config.toml
n_layer = 16
d_model = 128
n_head = 4
n_kv_head = 4
head_dim = 64
d_mlp = 320
vocab_size = 8192
activation = "geglu"
norm = "layernorm"
norm_place = "pre"
norm_eps = 1e-05
positions = "learned"
qk_norm = false
attn_scale = 0.125
bias = "none"
tie_embeddings = false
parallel_block = false
init = "normal"
init_std_qkv = 0.0494
init_std_o = 0.0613
init_std_up = 0.0707
init_std_down = 0.0707
optimizer = "soap_variant"
lr = 0.00871
weight_decay = 0.0
lr_head = 0.00814
warmup_steps = 200
schedule = "wsd"
decay_fraction = 1.0
decay_shape = "linear"
final_lr_fraction = 0.0
batch_tokens = 65536
seq_len = 1024
doc_mask = true
train_tokens = 230100000
steps = 3512
dataset = "wikipedia_en"
Each number is 500 + 40 x the weight over the matrix's rms, rounded and kept within 0 to 999. Layers, rows and columns count from 0. Numbers have three digits each.

# layer 13 MLP gate, 320x128, rms 0.0711, rows 0-108, columns 0-127
512487497494470507531519467520555488463532409463555446500507518466451486506528473498543507461505443538365543427524498453579522510447538471537556440530406533507473479515429448548532526512470523571443532469510466421554453538478481516547477548506437467458449513574481521482508492430507512502524554464442562489521416490542441605504509501480520544485461502489470466432549627451493552501501
485515512459462482490528454507478495567474551488482470559471590478538515488503456496509513480464519501465465575548498521466524492553493561493442404548525487538527538511443470490499474480457476499458446486557539590472467426508497501577466519501491522499534486390506548502524448469432453515424469489498546555503505567512549512521504470543530543468460439488487459486461563475517499512539
459498422438556501491483540467510490481498504477545530532489506478506565521451558495481592539395468509517513560565508468564518511462521507476570490479536495533500514539540461399467512484487551482536452491439494486493477491511485493500480506545397417443413496480489492561484523487518534381490558521458530509528460457524508524553481490495519417436432501526540474463465486621496516532501
492479583488503510452525536500491510513567485541454491563520464493584513476520511437544543470476499530574466519485465428470554490498449468509495510492448497542548522503490554514517565517455529538505561467498499467539485567484459442445515561493488514505463514442478440535541525464507496474581508488488529412476396571488487519518531529518537498529444474494472499512481543457496540526528
508503548513551452441490498478526497570431486541540478493465475549525474509540556449495455485406510532515480574479500519495454511519500487486512450470491479452498582472606512519447494560491539464514477444455470534546472510516451524523492464488492509477471525375565469440555509499541437485506480458525415479462519543512504528531464536514500512479563479519474444465418480550483522508513
551484530522463569524431505467458467551455487470545474464598485485463527559520483575565456499488481526531507491468545512465592464559472550506569435537456515392495495518534558523560518483487453464502507529529457362574551458468469488510524513478422491560553430521522478532535586528541543509538434481503457534604588476485497480561514602477488443584515514480483448567525472451507548513494
483518549497485505533517420507525475497475444472506470556482488516595508490504433483477522475487560553443552485513526455463493516510501500466422459482434550514476601513465431569425509514576483488536536504441480500495505526477486529468481530518451553462456483539386412552499479482456542534510563472440520482470476517573514565529517455480497513500455540545451577483497547546478451568463
439474508519523611510529482514614505498561467524546418522515477495527553463486544393513472534512479513445536491565500485499463535579569580569492479560569496510516505579486545498513488477472469474509471530531523510466551469507480515490466501524515563521487505523471506486451462424408494540515519463487484543441523500537501523518464466502533533554514442583528442558415587531484510538448
454465537509487542493451519512497571532470543461605472538511557526518508458542456538464529531480495502549505502489533403495570523493502519532512579496548487536524492421536409486592569561440524580443506575463486476533539523542464643431494417488425423459532482513505450498529494502555538457513472502471567539439512454506539468506506468606475548443575497509472449519446464530595537533431
499516511438510491543513478481489425454544486528567513521544516451516442544415579552470476491492534575521523437478548490491549540468495482492563462527476461537471494503456559592559559510444486529443500429526448476492475458537481428465501454468425572492459441515496444531508512573507545549561483499476414570511473451486532549474492509487479528504606456532503475530449488534539577489484
490545519529460539507500453446528537533490513510518486481548516465524489474549501449546525614474488552485526437544498550511449445526536561560557480537501531523467508501493456548478505479537500566537440553523491566568472476458494490513486643494519469472432553570510510430591540496473403510470467505508513560524491495455509499539503516454474537578468529409527511504482544510535484460499
517400564536486463410538449469462535541497512510505435450541527428501471488462476540452475481565432466517481496486512424529514500478401516501504518534442495501453545524491437454531551532497528448485466536527524385501482481491489460512533511538531497458514413481464531512537464478548548429523553531468467491487525535561482517503405530509469389451509523539541550486542491507529521602611
455537523487525518485508460471584493553528493484502458444519540481514522511530469517459491505472437542455523526528456478529484470475550497521528522517520504493415549548529556510509455542452522469481531451562506494439488509508537523561502575441503433474445440473524524480553530541500453522489531569521516445493465475453519528503538470472557526487512444431496533501478530549527528450512
475444467449545560437378513507575578514564464483418470507524500518602519480459598515476485529452472468574526551470561537519482446536510405534430481520526507489457574547488484529468445479497508449547504522493504557492556442463491404505513496506494538460474504502577497483512533523452499513513529470490487514490539532450514541467464506488460567552548503488504559428514575476544497473516
517427533518505457512514484460489477545477498523504515533495522519450529542488509492485506504443481491461501444511526494523508565443461485475490510481523512455450512576544510486530450547469474537513530494527500577511530486519426491474517512512505562507578492463503477553463482579495475481430492471411515455464447472454490468497449471525518578481500517493536473547506582486507551509511
492491540443491482429495504545488540479504547450529406485497530484550527462506479497545432529540497466542504511489551464472510489567497520457513582495456526470497473475510487496434566566549509499519543538542497510528482455488525458459522515492426490436489477495486526500544491519515462446504473403557526477505454480469397520424473465511506487584443524544524460534504480567483533539539
519506514570492550535471532521521395531510503470510517499521511447465442489470462497470519474428468528473534574516625468474524560491617501437543530575391465506459503506523436465414550490462562525485515521461518459481490502594517448542513479490469547520467446477498464501445517500484496505482518513523496492558465433495541543477503549502446533471500501517519452484508542536480498449519
428445462475464439515437470546478479490495477630529419463517447500553458471489556490501474471493563550463461538548533564524532554517452483502516515496538466420511445528522516440495504523533506541483498509589520527485447501487529473476500537452463513533499496569509506529516527492427556487518533531498478487596525533560468500401498548480486431447509516456487473479580454488525440482485
543452495513371484486526491517470600553512502457516479573471520472541517539458478530493496487473525449514449549483529524488511507518422503478467485529579434546409480465515487547436454475479493538529476481534456527541463556518453530567515495539560553500568502491455461452474552486518489513480499580557481512529479466525522507524513532429606531504452578514456523475476462456495404508398
498552442569504523525466515498521486564545430454514518540511538464425459516509479447570465537492467490462480567454520522488520513542556481564574471520536461490532504474458496443496494479475486456516460445394471468478459487496502448491506458475444595465521569506554561407552501529475439480458530489436473533526541522548488543520530519495467467469474436422483472495543523571526574449509
557539507483548506453486590529531509474460569491534540448529569560482523527612485518507483452438515553483542433531514488474503491498475476551530584537484488471496478495444471435530576478427479501473476472486508426524485492457525487491462531508470492536450499520535560478436400480478527460464529497491522494495475487485599532485600445541511553493554476499422519508488481555539500517464
517532496498539517461457475504523511490572439447495470551550502576509524508499469426558549489511482440407497495502450561461480485516532538539543500472525488529459506476546501625566571491426421420483516470517414451462527478484449455542480525504449516477501495551468454515530527461504518478487420425521477518509483460501400553495464540478453579565492452535486468464520502511510551530492
495481539563541464490500551476568587528577507554472466518471525464467462506509502524504492436487468519464449553482460416484586582504405492506496509551428460480480510538528512468537649509464482451441533556526469456472531524511563521489574475487484519462469494549580525466508538556529503473450485564514517547401519547501479493486582478468489498539526492490553529492465553577518517502505
497482553448451474522514412493528538506528506475497461401442541537509446509500490445515567448478457494552450563472466507474503486500488493496521518541516508622470442468478572485442486500505383531492540582520542549497529509508503530517471458490469481555522497506511543473528560554514590455438483523471493556522535434536475515444506491576466459447509463487503482468549487463509513518539
518503470511539500473521493449542511492471464472557559515549504513494392518491590515486457481534503545473436488514479538488412472570450516491510494486572483553490468539482501528534474509499524535512441527508552411556495477466494443438461513499476556530499498510534452455483491493520516532549494507512455472515551505480563481487518492472489433479383514510531547437453452471480450511539
462528510444489476550460434439507538451425531522459489486595467465444475563481556527559531392457519440504528554454520557522447540530528549526460442484513383501507505491515457482483487588557526489441572516509427520482480496515429522479459456513508420507473487548469484460483507478453496467532560577431538505488483537450495510478526535582557409467527497441484473517520528489551496520525
441494544490518537473465501523504516532491478568516517508428537516506488457506482573580488436561467559536485519438491459433516471559483485528435474484440548489498527560489499520474549525508430506506521485457437458498517513584501570461595477554546447546504504492510502481529476481540517478475531521513521507505542528474431463465516481512536417492533488497560538531482467462515479427520
529481557540459510486477480404495499569470573519447479536477479479491463452498486470439540461499456527508443475413544448438489419540521418445569426556476588451448520508469423466483581539560545465513445491460458501486450449482489499541501588589529506450463543492569497483438496502576527500476442466391438483537511497515537469504481522531514522531476505523510561497459475512560505497530
513495516466513490525506416513531519499519529533499529513511519459493525461467491566561490479511515491500472432488466449465487540544559508488475573524497515471509540509552536506511568486477565448495595516461558529441573538486535482566460503504501441504510474527573502475505488516482449564500527522540455483524518479471532475543513514494438448517523462461489474492496470490493480533517
425521542536459494487507557513539489495544453547507559405562541473528464463438496486474502499533505479513441532577462499475506394503462536548551464488456570455534484516543438498464609530451506556453499510463486510537458470496466440527520541430538518485502514542501431489540530461529453507484516402461456428455508521519465495509504545435519456497487494576488525506497574460474533477484
477536467507462488418461511462518456468488585487447424487472434509423502547421516531525530535543603533539505448474526527503488563475482536562523578495480528501504532498582452477434528516443593499574478506453463552516519503581484458482555465474512548508527574448484501478471502455522495525461449494541532467541508496459501446476433600520531508446443481539542521506449477432572465445457
500512450517492487510524502514503452484521521496495454530502516511502432519492413555389406511471492511437592480539527502477532473450472563526493530431543457502422515512477429463492517520484483495475440481517499488475496474513492458504500511461423559492568510477467537540536465564471548583519469548461474510539476580458516525531535497567522534526484482490526486487525472531578428589516
424577545543454455528547539475485490471496512582489519418547492441489583489531536467486462439493518449575550528483522496533598482497488553464500486504442499534468460501467480484581563490564462478530499404465495462502549522536548547482508540452485577513505418494446426534542568514538495563484459615408461526589452473508587507477470474558453471537535458473483512567533453538492461496448
524465495497504541515504444524506545444526535492517588567522492461509450493554512471499473473504546542480480527462509459499491448533451509514468485647470512416567516520408482523528500505463496561482496572501452501457483474545466544390478437527458494529473476504432552449552509475524525459538467551451483440519556493530445477501573465531514484465516473583527492478544486509493567517544
527476504460479491511485496527455486558564523498528416563509411531496484468447557472469553608456447586499460595488494540518529549421417510516482482399527558546565458486520515470513442487506439492508497532508508525495507464462459432509508495505480490480441487530524608487571511480472539485506449486500497494546533468540493566458561538524470541551502433537568476435562493468504487494484
483545525513461613557507488487506499503544479435521480424479436449480511492575485525545485453525513495384572501603574512602475603491563529509462487547465534529416566477492515468565497515480383454457479500506454452537516429531556535479423493499566480518514523445548446523521534547468534474594524441452479470459445541529471532526504537458484545436456528530495500517497544498480466534523
533473498544469510420501563450456430554454496395492503535475524510508439511482416422550581455507536507508510489503469540447471610506482576544522495514521465531540494479463501499547549444513523478469529482536510469537484534462451430460492488500438472531561523526554499545433582552435597557527508471526528471494521436521537416524486511513526545460501516525473403533492473500542493541477
424489597490500476417546491458535552491430530496457416552514490509482519516463474473515475489459524492500482524490498498522456480559537515530537548481508487527515461516511506520560510528542503471503571504567477507508575601524438526487505480435530528467516504467501415532511502427519480496447449470483540529438565514500381512458462489504580472543538521477509522427430427511503430501470
518504459451552485567525449509443480525493541435559538418394508469559585522487463491489432414491529501449568563475524491442502505506578603546490503419435529552517468448483567435495508460471487504415508521534495491589465460488491579484511528427507567513557502498473508469488485539500517467553544508452478514548557499436446463477549529459486542518461506480461547535488484433465588443478
532472607480505510472519438495433510460450507527530501470493519503481488468488448458435481492508439453510521463501441494517458507467572543423436509451533499508461580500437503528528501555517490558439470506625496496472494442483540511475489506471421513472483440483505506522509489476542546561461445490518544492530515498516464535516555548425532493510464548563499500506479484561539508530571
447537500476475487485572539503538492496501519463535527492477517503523480597529540479538536515499469545508477470427553525486550509481499488482490459538483487539475490495524490418499457534532413452476530521517559487553491505570469439525477537476424441491489429509554456471558525550526490502493506613490535512454496549567455490425521495440491481451498488501498549489477587475445476503523
551487538485556507489572451480536469505495422556392500438516528454509542492526567513500509528462510528573504486580480464488538510483549580527450532432482487501473463451454492461506524528452515504564477479490535442463423475526500528548510484525505483485491518542465517479472575433497466538506527512392410477571535512515459524495460512561497470463534482499407483479496457464517478506542
514491535560458449418497407479455541518520480549504523467557469496451485511556444543473507540483509485472438476516522554631549533505506532547553529520491518522517485550503429428508458592475547495512553588446499506583514472484525486513489469462497431510483529513511539504476409513467449527500504487552521461485562532529518478487467496430471435444483552482519505420577519484503468469484
451478521494431574544495504556537473537492485582460484455499497531476556467569518536525474468485527541527583527441533531545579498492467476496490545468534488504445463501459461517460521541550489526542490565506489542472439525513472553491509469445449501515494496513526477527468475516474523521463514580577563517472548441427528509384539466518500465549589515363468497468472419508591509494521
485510463543480483567481490502492523550502509538475501488532506529480531487500483478427433513526523499513546528483490502466504465492486542505484508452574495459435458504480564526456411489466489530496460482495494497515524459555468545459528516569539518517496416475424571464551411490460518510508511580516491531461440469467545514423530483588448423518453540496460441482515517492488510519475
444549482548547509592513557543521455530575488499445527456523484473535426494510506512541498489423557452539545511505512506562523402506489477530563559516527553478496433575491438436470471431494499474431540524518451479519516498495500468428535548466485517445487457495451583527548537505456479563487492516467523499559610502505412471517511561492508490555535503500555520460509482503429464522466
444489515513559444494436451488506524533501498484420480551478537574508464445511552576488462518517535589506500512521512469476462484477504512502545461471474552508531536503532485551490505560436531514479510444479490492440546557438461565461533482567528540476502473533482539528550418461483588524524479536483534456503463483524523518512486498490529510497417458467479522471471443463593509500525
419519498458513505473512474451478553503477516442519475570610485479467483501525491500501546592570462513454527569513493573531503501492450469561449489473467477498516455502512424576511564479508554525442480504441500556539499461543456493527503485465553529470496519442601494478440521495458515470544537506546530482525523482497443460471436515514476467537422512477500511493463538473466564504478
450485518517447527557501504620533506476481573457503527541483485460482506442465500473427471552465502445428567550557568423448443547509413492489563475559443479488514503470501512518469549443538549481465488504472530457547477468444512504446514497508472504428515492496477480535482514506451530479526504437437521453502556466470498504432548485504542519510475531475472507500573539511529514495454
504462490503520546473448432545434479576443479541543567466519475512547427533497559549545547477510494479471486473503457526545565459415488503499538508423549483489540434567489532501513540465522592542565518476476470546474483556558541502555409573487451440501448505573509486509472557476561554462486491480523532472507536463504494456535533512483447465489499494482547575518565449467478410517530
469485503471597496501496511479482537485512545530467420575409535462463550521543443433510537510493488480484481480541502513519502528479496589491502444510519536524556413530517520466533539504464537557583443491474475551512491445533527502523502484551418531494525486530444468488512598472520520476440505538554543524528529498479495485486451465539526472505450529467542573504471511516551423596479
475499497471486535517558501586525492547521509504562538505473532545534410482520545529419502466522458452464575474511522504509489460476480498414519461501529477435401489507511530534446529471541508504419459575475509490470426549561470473457535546498464445526439541485480513446459462529509525505516429543488522478518531498500479536442553432443515496472478556478499458508486476516490569455548
441467468429549573479554506478518530503460481455524540505498563499520475505437444482497473501494525480465530450494503467507476452430525446486496441459472509516420554533435506541513469477476498521494430536531525433515546443528485482519441499531498548580418417580490503475470435485491515471459561485533507450470507524493458508539511475551503537513444492508493502516489452575516571391533
467470559529442489508461554521541476466504496448507486489523465526502507505475503526461556446542489491448444560457514537494442582527497494432448509481491457478538473527529489459505505496473487520547457487529452542494555554517488586504466508422531470545421502520459513484450585490409490508479503514560501531503534553464447563526468509457512491488465552491442540549449446537466542488511
479508461469530450582579568508501499531548472562549478518524499498482473494517564513542522472489551480455459538528499540517479505531424446482495464433496483535513467432473486485517493528488463531491452473504569568482490476465466486569498438536430514521503527511487510449430560546478555465487474569496488583540546552501464467489483488521471524446550499515493519515494497486462450504601
529477498566508446589498448534532413414532580511514537467464438473471534425459491469563524527534401441515418532567499525556469538476495546552514502485512486486562454470433520528531508476436511497471508528569470479549491464489488551499505514489564453488491450450511465518521555445504496568530523504490551433545506482472548437543512481507505518447439501545557464527479560519515531508523
435513584535528477478456524553459478480439557490530485531557428433453527571470440375463520482539547469546450525496537453514572449462515496555549484517541518488506524528462508470520490484577568540516490518525407526541515513496436500471515552501436463533472486424487505544488540520453482517490570533484456515503509512491477469545542557523569441511520522467434496539540445526511517524484
528459458499483521576578538557515524532441504457499485525519468521602560491515493563457492521418488519485473523526502415473435419504467525480538456435525473495564477506479572453513453531458506493470470486420505515448555514511560529510528568453554426525495524430408525520503550532481494505439527522507447541525558536437509519405539590520441471471442461581491483484493463500526466421498
502520457504518443482466524515467572465434514564466457518506470522587543478541482516450435575549533473517482531504523529569470500500465488547538439474526449477503469470419479477535434505474514549528497503469483550425480503455495566459503489466514503541425545490546436492520522548475472560443533567427526568447557484525538445575472521528468483453446456488454506477515527550510472480544
465503494575517509494465445532460551508484444483506491496476464486526470477507560545522545457516452528493469505482534474470508468503549472491475484515500480480539460509489506583513527465479541493485535495505497464458552468448439566568479478450528541532501440461563548492518456431526484450522496518548470554417549426579606522552478450494579391515470503550499418559594449529492577582490
482541547511522493573556505445487507522505507476521482393542434500522457558522466503482543577459490492572504520512504518496470526536553583468523422495528510502510500505579441504541484505467517477513581544512467474504468396459474562502524542569529367442505432482463556537533543574493499580470465553520534503452486512511519550475532554362539446495439473473489480444524428433462498485482
512521485546493524496540531569560526470497496401504447463447476536520583481494499484452519494488373572500519429487509484513562553472519494555516450467475414541531412486464486506500472478482549504557507502482524546561562478517468487503463484505458413521513462523520488532559440490437527468550514540479493507475390424496480572519473450498531530539460531516481522464537527549509495523486
527493518454531490427523532545448600467473500525546446486501495503506443463534463495436474470450459528481546551528511489569507527488506511557519460462504428433506598465594546533479452440486512537534462510532492442464484506516529496512508555486526476484543462531502527484488476566518527472512509532578536547514525543473527522493457566441535454589483452589419594530454445476538497579540
512611545537509503518582482536539452518426536533480522464527466441481553499527446489485404502423504457439493498465539510508516540539500584557541451533399517544396439508496541444448466522555508514570489512460491465499461516513479505527480514427453571504520465471532534459520478525426487542523468542426430539481446509551449520501520540537489547496493508483476489506462484473527483454499
495546496499508425518530451524514531467496509483431543534517501477477573474473512492505522507476496525502510492507523567487491535448470419466490482497542457507519522484525513555538437548523579488453503486525423511506539540530497433446585467466443471602462455522491509502494503553480503456572515578519498530500463560464542483483517547480478498451521481455490489503493506544540508513450
515549517527522510499579453570596514456431494557468420480563428466501474398501526512521428497520553497508498492466530531538443505453540495444476462547468462498565525517493474474497477433480547469574385503555490485560472574519550579461515485520455460492491434562474511510458507481480491546496500519545443495524548488549533447492516524526491479483439538521533397475453553527476571543581
549526498538494540524504418518450528451515513495502431545490445559557457473476465482454565541499462476554470517457491513445519441571414488553500432511570529514417535501465495481488560510369466523562434480554508501519530536514460456482425453452523503480585482469473541516606501498457427478521473483505446503425572496541520433519439498558485489466456504524549470423507482485514511486483
505453505478451484510560444514500507520457562551494488560587469487506529555521539509542381451517451503470501453455473425560545479480504433515485537487455505459466539543460463447566480480526483447484438514467531554543488460548464468516501546528512498481427526500522476527490448499534472471554466484541479463530477493545535507511496474485509501524481514483544551468526512495548513460458
505572457520511499484517526473605427458558509453524495555506447421531524498572539555467517515456541496560507528578420507495521464529499509522519513486496513475600416496519504473539510457506478567479486487499466455538456535506481476489544490507577473486454473558533530456480503467454423532500490507504479506437517449457490489496537523511389540506531569551545494482474523535539431431530
523538482556475496458539507537452423515557526439533504571458567474522557502488480462509505470504487481482520535468490452600557504471501467541509502457504586587530434459544459476501437529498560480452516478531496508458517421533469484584417486495425454492565455509501435490431479546543550452530530545445499459484483460561498515484501444512511498436542502526490572519452506484539471489442
503514506460515538574491466409496503561461466391497584501533485517468514509489480485535418509520491519480500478499546477503514518466517532513612488536485499434459530508486508551523567504453465451471474502515533570427529471544494520507525550522571511514464469442489459491516498498462457512540410570511483457474458453490524492491439473483501463507479435516586489465584442568527476524484
473488548497484478443456424449497563499499516553480489498534445514518505513507458506510466484469507506561513453420465490492493503549498554507383499508480445559426489528549515532521504566460437498486468541539568468547506476481482506497455567496456492484513501489532490536506533538472516554518515505485489493566541571481471487501418434534585454548459504539525448490521495511441484520506
467543518516469556438448547415526519517529496441511486437538515547551477549533505521504451501518514478473517498479529532508526529452437451415584496431477551477488441524484562479531438528455471554486502571574442479548546493532519453539458510510478500462569486515539446518512576443441522554494512540492430565460415485452515496461450547545514489542433418493495536523547556534486465453492
503532553539560527496477466568502479548516515449529417497504477513479459517543462434554473516475493464442525503512521423429506536493553486453538514498527522434499555557436484518460578497503483425577497532496453528481488489479564485501454430514443496495456522466537464512523540475454544550557448572483517510538453470495504424445464536500479555470434496424582492495543495550515467510410
437515463551510484473549534513504512559480466455555574476513518520436470444524534512430563504491582519459513498503458476526412521550498508434480491550493536534462520474515542458502474510481537501490546562460447510534543568477494375487471522506530422556527477507512515503516471582478535494506529438484494503504557536561531469473403516489446494466416506479576503494461451493487516457427
448602504529447529497525527447496424539526583445527483474484493534568480434559544526523420519513450408471548507535533483458498499497585556431562457513514454499567520530489514490423494540495464510421539519457491458512547509513531518517485460449498491521479417537507462508576430481448496485460452472564410507521467485461425462518554517547378490441482475473506520508504530530456487488531
528485478490503481459562480512557537532480535480509492555499487531506492423479411508520483473412535479526480510542495493538515521585526482512580496496539483495497552562453482587489482519389537505561526456466506481509557497394441421453515497502458492506501444496436420460486488511503501542532618579555491492503517519557457559488533473536487454474509502516515527478525458492507486553486
458526451531463545489445558505510539561497539523516486504484601514478506497590601493459483517573458524522443529485473524446475424470509505530510531502375513469513507585527523386539476514486450505516559502460526524467517517478556462473537488494544516556498502465395472476464481473573523404504546525509493477459505537483462547522503480497551510562460460525522523482423493470499471499429
486484506492543484501504466589543471496534542555462496500500556514430517519416467495595509524536516545549493488444441521494494448449394465530474504490520425544470528494578471518517478477529502582466491550569485484517470522475457487484443533492451493495428530573518491507513501475530556467560488514528548504569505467476452449517505557495525550470424442498497474452516486496496506538453
483492530508529488502495474512490557497500453518457520522517486556439503488488556486502465614544482484446520460565439552531513531504483519504500506554580566472514509419514495450527509516452526541469538474531515488522503535531435438496531486521499434424460425538469484463492506472530517472484490481508514560493502473449484483545529461525489443457502483487524528478502478472555541512488
511440520535532446535530440492550535514441493474490507482531506554496441532516471518488550464452541585436462586517505519578442517424423524549502514472540484569505518429498479517535449457577453488559492547510409527501555508498540533510425536512480480475487493480400545492485521525543462483524448512500516535500511481533454516439475538541523529458516439470512454536557431538564538420468
476505528486536533444549516435413489432498486524512520469569456506497477485416521482469435542504538556528482503491512460530509507482526516480523520585450515533484520445486405494468483496571499526425538480545479532465481438469474540502514474520482532552447502477571511566492525433507442501472571506541515521450437561506492470469443518459486571522558466501504546479489563515514481551484
484475496516511545483530480542526550510448436461478476499413470552568565515531481455484524531505537473478470466454532496468546461488513500472471488520526513480497484519543509457399465471569409568468617443492479485480520545448494571545493540535554599453462515474503495477549546483505469510577576481437584491492565485492532483468528507474460486459539494479465503498570474538569500472478
511364537464519423445430464527537572509443549570542500470533523567473531474411540495597525518451461529487541497529499493529495492494512492509508545523465496479541532453519430483503504522491467472449475471486537513461490457524570472459489481512547513519441483523443467563465508435516515476469462500490551457541480495466436511534511512536475533445430435471438463501514538515503519530485
408440473542512419557536518483549458478545549492491538505510489485573504474500587512547556586461435443541530546575544532521573449521568506494483508505527500549488510476466519445536464494500516504536519477491504456496518468578516429519529491501516529402439505479462485478498487483443555436504490518495480507518548533484478446485508468546501484454478553454477445559486498536502490480499
453453533531498536519540486407483467507473521492543559499559481533532455485571555520528419477554497560558472465462443472582588495487520481462493496469462541499473552473494526412529552545444570488457435469456491498533485429504484497516496453497550531542435462581474482597577554481425529428515448532463509508493471594537436420547510524456553531480525529529487530509475512503485490545435
515455469505462566512455454529565465487546521511537526524478491479496498461492541524491498528575448438468470489470469481541476555499533467515505511512549549475546505565473528575527575509500559496390506561435549472503467494480444476519439552467530560436567578578510513594499462507520593490532469494525535446514563516470556489475511482499517500529417482470584458494521556470490475486517
539447572528483526452494501480437446503591506475467493509570514442496509483444555470539497506555477471499502541549440545579470536439420548491478511406492423428475514585554502544511560528510481482529494535484456485556536502499479465564534470544527461502467554508489444551463470455461468440509557486515483471495528504536491444503573463517502483536526457475525468475513480493534463542482
487523514578550492581506477461455529575412449489510513465466558475521491507486527486432463538507444480414482482487536467413483455534579490488501494545582522494494469425534479497558515544478511618547489526509413518572511467491497468541458448422479527481530488502535492450537533534518420515483494414515566470539481529434544504528485528520465530502551485500466469397518467513490566515572
497449551455477540537511469469511584488536507559455477526468525481503541492531553537477554445495536448469485484489441499397397527513509536487511478488540477496412508519538470439564555539445486553538496481432492483529488459528457553511497458472521489543543520470527532501535508449487536497510505510415517482541558466517462480486485535487550549524523545492528467530505555514472502544530
546511494521548524483537582487519461549504510522473467516409518542499521475520466546489546548439508479485509530516498517544517457478579468446466529563491494573456515465540495523426516504447515537549573578435474484548521455480430511518534511514467527563564483519467552532541439459598486562458438529527524496485510480498451445454522446535551428477495549479509473438437546495499493465462
495552508485492496528535514523530467422494491504470468483543499516502572515553527548485449425530554553500448504452447495456473491458501551509468526545445562537492530583442459453482494506421527532443466486496513472461494490476477515473497555489393510465460585450485528516504557494479547476443483556447488532525449571488513513520461455511507487505456517403505491508431531467518485434521
579470489491518512516529439503471553577456478445635510443436514486551480559507561429517487491441561518459477573543460494588547524505449506538454559500478504512529472479489576547459554461502465480466490550437519544531462539495495500513420437491493465458536436466459495495452441559491508472501522456430525494568574488498428531472470502546495511502460479504460518494572451458548576480488
550544574480457497556473514458417582514492512516547452460522513471592463532540463497478480441492527519583449445476489523476564529504509560495488372520529562503575475474462522500552494490458477576501464490505491521457481451486365532536475592507475518466467532545551528474511525467485538500500441528456541565515530574486463509561532513504521543480485428530537503475543484471439494534490
565478490498560458483505502513529504474520469497503457427500575472541511453512543509488452481549479434546496469537515499606508483524563507459520472448511442435447510479454562521539441485470500513519497561484508563528537510532525431491440483517545498481489509457537525454574535511529532544548440527432451449598521527533533572542487520429485519480469443538537495484599489523527473581493
536464538551471531482504448498411498466470580561487401511494466482501558564473504518462522489478487506494518502524445506410394578529522580544563461421576449522487489410515436463511481452550540450513513484530440556506535448471488510554480473517502499471507595471494527464455510514516515464451520494439475463447431515518509543545556503547536486538506505510544508499509490509559520498524
578538587520433485541501492448580534491503534415520497493513524506512461531473437442551458478547487519517495520480494466486471486511484529546509445475548486474543509512562555501505521461492528496526554502416443512526545461533554580482433476457560478527499470511504486487497564526476532526424479532477531554475518579508462584507586522476454500507521518432519461467499504477521483454476
478579483475497473465543496477498437463514422535481484484420487501536523507493452540523422449499452525519511421408460496497492462475501501549503503532474424501450478485466478557513474513515498480538497541567568515470474447482514494505464507551437552442481526533487567465460445525439503488532578486491546493511482526413465520440495507536486492509521426549490482505459444429476492522505
481516514487486535471544505496488517560480503404549492448496493516528537569500552429473446476466456541471513488529546520501504479469536498454546505464528516421430489498541463502476456491513465518481508507486491509546545557511535482525500509488445454472526539546551555504477501583402614438503506540429543580451507532492499575394529457537555428525498470428561485523492478473526476480489
514442502492549530518464431531471543500530508499502529480416491496530441554535471476465534407491544536471492506504525434466501542532484506468494547530554467494438449532542492546518492480556470508527520469540436448472527566493426493504464516526536530519488492470509505539489527447413509495513489484442462531567534539500528468472506515457529600505467509524511503469507474477521556562421
496472437486547489440469528403522523520547484558469499432457516536532480485510500492545456489564409490501501514520474484578512525484562542464519599472435520473521511510493541451477468490497530489473507569500512492513445503480449502457576493551476515459491479577458530456504574428504495565519487553540447510491453475515496457499547503534546444491480575501616536589532509537464484455580
494480461492449475508525465561526527555449471480487444522511457573475453582536509501488492478499481561444594466544491529572484488513479501454499520482516531481539543476521469507509493518429442436591483556422508505518474526456525412522504454481487513517461448502490427475452547551529518503487547524565492441538544481472513535552473425466490489518525509552547481471471466449543489496481
604501479464453490506550467493504496474518591452473439535458491491526456506489533466527526566516428509517586499562453492507555513535486578504524500475563444457504489456547473451536538497478525518468512432515477476545555430493459459527477500480463515544495463450449458474577548435493501526515504495515525470515467585504458589489449521506407526478467568481511507508541509546496477551541
503468455515530455443510515462488461527502429501454562503472468481506533507505537405539548453517434428410453542477545424545493496535523481536500499489593433514501451539481523460545559478507459500516470544558493431491535514518400540463498568536463484507514505434481527498557575480498530471514574499503524545498499552499528555440499507510469477546520531486469450492572417495499522487585
462479523469515550477501455511529565482486527551579490527482563596526439434456559487581542536496485498500427470530533533458494589451479551586477538468452518487428464474536586474453546467521522456482491580483477490517542421555532542559482519475544463493478480493478527539474504513430537450449546501526457544476473486510501465481427456482510517520542427507453511472520462474512459564471
529518501505483478536496498515485552481509493517433424524469534466532529490446488487478534509485567456498437464496476456419454531499482477488529489491552506536468452539465540427497425531523530473513560452499525514485448584492470471529464489565456553482547483514440536470448486496537452533500544532472474533527508525482529552497510496508558494438530520557532527499403510485519474571492
473496560548493484534525495553516484460509443456465525520495495518459458484552573495441463442493448544502518579505572520520569467485611499535500521510475560457501489531534523465556533472489463509525429478429461510486517468497510467496541489471492455451498538497556525572509534517474484519555461447498428522435469492477562495453509572432560548508466536518547528592486475502506559477482
504502520506516487492506496511520481520531469459553466514458517500472593499530366484530467530422434493459544497456518539491497502463526468468508418481436476517496415405606505513508556535510544503542424455479451499543465520559436477520491474517500493523565557560418432507523484514448534496430520536526479513519592484540487535537495507561421426453546553477527507476516496478587465484532
536532453515511525526524436462498504512601450457441447494507429547473482590474487415556504479498478526493556522500472505506487558507403501483451488520437487531483487605465516540555518599489494515530534523554470477519497547490511528484431464523497485542514513477485453484362524483478491455514518534477521484466509488512500525475473498437564582504465515545542574513523507438467441506504